Weights of a small transformer language model.
Size: 9 layers, width 256, 4 heads of 64, MLP 896 tanh GELU, vocabulary 8192, 8.68M parameters.
Architecture: LayerNorm before each block, learned positions, biases.
Each number is 128 + 24 x the weight over its row's rms, rounded and kept within 0 to 255. Layers, rows and columns count from 0. The size above them is the row's rms in percent of the matrix's.

# layer 2 MLP up, 896x256, rms 0.154, rows 53-63, columns 192-255
size [105 101 100 116 108  99  98 112  89  89  96]
[[144 158 125 160 120 145 174 136 122 141 130 136  92 148 147 136 115 116 141 169 115 150 120 126 120 116 133 159 155 120 112 145 106 112 136 155 120 126  95 114 137 113 130 147 105 123 108  89 137 166 103 153 110 113  92 159 120 150 147 162 116 137 127 121]
 [ 83 167 145 119 135 132 122 133 143 113  92 114 130 136 125 118 126 135 139 119 133 135 115 169 152 138 127 122 145  86 159 143 121 113  78 145 136  92 100 117 131 100 119 104 164 135 111 114 120  95 139 116  63 121 177 148 183 136 128 179 123 127 140  84]
 [158 104 133 105 119 108 155 111 125 149 205 165 186 157 105 141 152 169 130 144 109 127 112 141 142  98 126  99 146  91  91 125 163 140 131 137 123 129 132 133 128 167 121  78  88 147 120 109 113 130 145 151 159 113 121 157 102 136 162 112 124 112  92 100]
 [177 137 108 141  99 134 136 123  82 120  79 107 102 116 131 150 166 139 114 145 122 143 138 162 128 152 134 167 174 175 156 137 115 149 129 142 140 120 152 107 113 134  94 123 140 136 134 127  70  93 131 136 173 159 113 149 107 109 121 114 147 122 145 126]
 [131 130 141 117 121 120 128 146 128 153 121 143 126 139 172 112 140 122 140 123 115 111 144 165 102 170 115 153 150  83 133 165 156 109 129  97 137 144 135 101  98 106 125 157 151 119 129 135 134 104  94  90 127  98 132 142  98 116 152 129 151 129 121 141]
 [173 130 129 138 124 126 112 137 108 122 155 134 164 151 130 133 123 108 159 150 142 137 146 134 130 161 112  92 139 106 157 126 132 101 105 120 115 144 118 126 141 106 108 151 153 141 133 128 107 125 143 148 126 119 119 116 116 196 118 143  76 119 134 100]
 [145 137 120 159 132 114 189 100 128 122  84 141 104 148  88 140 152 153 115 132 112 146 146 150 113 126 150 115 150 110 187 124 114 104 162 129 115 126 124 147 149 158 142 150 149 141  98 128 147 144 141 119 135 135 155  91 119 163 134 165 108 120 149 119]
 [132 134 110 104 135 121 118 149 111 131 144  99 107 117 107 131  78 133  89 117  97 116 146 166 149 161 123 116 134 102 118 144 125  57  83 152 149 128 131 156 125 112 134 132 188 127 143 146  96 130 114  88 148 148 169  73 108 144 104 156 136 123 152 106]
 [140 164 160 109 141 119 119 126 166 141 112  77 140 140 116 103 110 119 116 117  73 124 103 136 100 137 153 135 123 140 137 134 138  76 121 144 135 100 138 142 151 113 103 121 123  70 156 129  81 120 134 139 151 104 140 111 118 149 117  96 136  89  73 108]
 [131 133 185 153  97 119 142 136 167 150 134 138 113  86 117  98 119  91 120 145 101 140 103 169 164 154 100 119 157 119 147 114 120 121 108 131 158 119 131 163  83 122 135 132  92 135  87 156 141  92 166 114 139 156 108 127  79 112 121 143 132 119 134  98]
 [162 133 142 118 126 131 131 132  96 135 121 141 113 105 137 158 113  81 138 102 145 136 136 120 120 103 119 115 144 158  93  69  91  99 135 116 144 165 129 141 107 104 120 104 149 110 121 141 148 113 123 134 135 106 136  97 176 122 143 139 166  86 120 133]]
# layer 2 MLP down (transposed), 896x256, rms 0.0827, rows 53-62, columns 192-255
size [102 100  98 119 103 100 101 123  86  92]
[[128 137 126  95 130 125 122 163 145 127 143 149 176 152 118  95 130 127 146  99 143  71 133 168 109 111 141  76 122 188 102 144 107 149 121 109 134 102 121 141 139 117  79 173  99 129 150 114 112 128 144 143 156 208 131 129 116  73 154 123 154 158 111 145]
 [130 137 124 124 137 137 117 137 159 136 135 182 151 145 141 138 138 107 144 138 146 103 128 154 147 146 137  83  94 132 143 129 115 132  95 149 147  99  97 119 113 131 119  93 113 121 121 112 103 111 100 131 116 121 147 139 175 156 156 137 100 102 114 156]
 [122 163 120 134 111 124 128 142 129  96 112 101 152 119 126 104 109 146  66 139 153 163 135 135 155 159 120 129 143 135 167  79 136  75 161 114 159 120 162 109 135  96 149 145 125 109 174 119 140 161 117  79 111 131 154 128  99 142 127 105 142 137 132 121]
 [112  95 107 141 112  88 146 172 109  90 129 178 136 142 128 166 135 177 102 126 124 114 147 148 169 128 120 151 194 141 135 112 153 100 157 129 132 107 116  99  90 118  92 124  85 130 165 131 115 137 116 171 142 129 167 135 125 104 155 107 145 103 146 140]
 [146 118 108 121 137 132  95 104 162 145 128 161 108 111 103 128 139 115 120  75 132 119 135 126 122 148 164 105 142 126 107 143 147 133 137 135 150 160  98 112 134 122 116 100 102 120 111 109 128 127 101 128 130 127 122 172 119 123 143 115 148 109 137 130]
 [129 119 156 120 122 144 135 124 156 140 168 150 100 164 104  75 108  81 156 126 121 136 114 170 134 143 150  83 136 132 103 108  72 182 157 164 113 126 140 124 140 120 148 135 110 124 119 141 113 190 100 100 110 114 178 123 122 137 137 132 180 146 118 120]
 [ 74 142 124 110 147 154 140 119 136 152 117 118 140 113 172 133 150 144 165 150 116 143 134 106  55  98 104 115 132 153 154 165 162 108 154 169 138  74 136  99 136 119 145 146 129 104 131 153 112 131 129 132 130 142 104 129 147 144  89 157 121 109 136 115]
 [118 141 137 140 148 133 140 143 123 136 140 132 140 108 114 156 128 117 145 124 158 146 132 115  64 126 125 122 122 101 137 134 170 111 141 133 157 120 107  98 125 141 151 103 107 100 133 138 135 158 140 185 148 153 126 129 122 139 132 116 111  74 139 117]
 [157 112 112  96 120  65 113 130 111 165 110 102 147 133 140 142 115 105 151 112  65 124 103 173 158  85 160 127  83 141 169 134 111 163 133 108 137 160 100 118 136 168 139 124 130 143 129 140 154 126 132  95 112 127  85 149 157 107 144 105 143 126 124 113]
 [107 143 130 138 142 105 108 155  80 154 143 120  77 134 130 115 153 141 133 119 116  99 156 139 126 111 126  96 139 112 163 111 134 152 148 148 114 134 147 157 124 140 157 115 122 161  85 119 130  81  94 123 113 100  98 148 112 125 102  99 107 111 137 175]]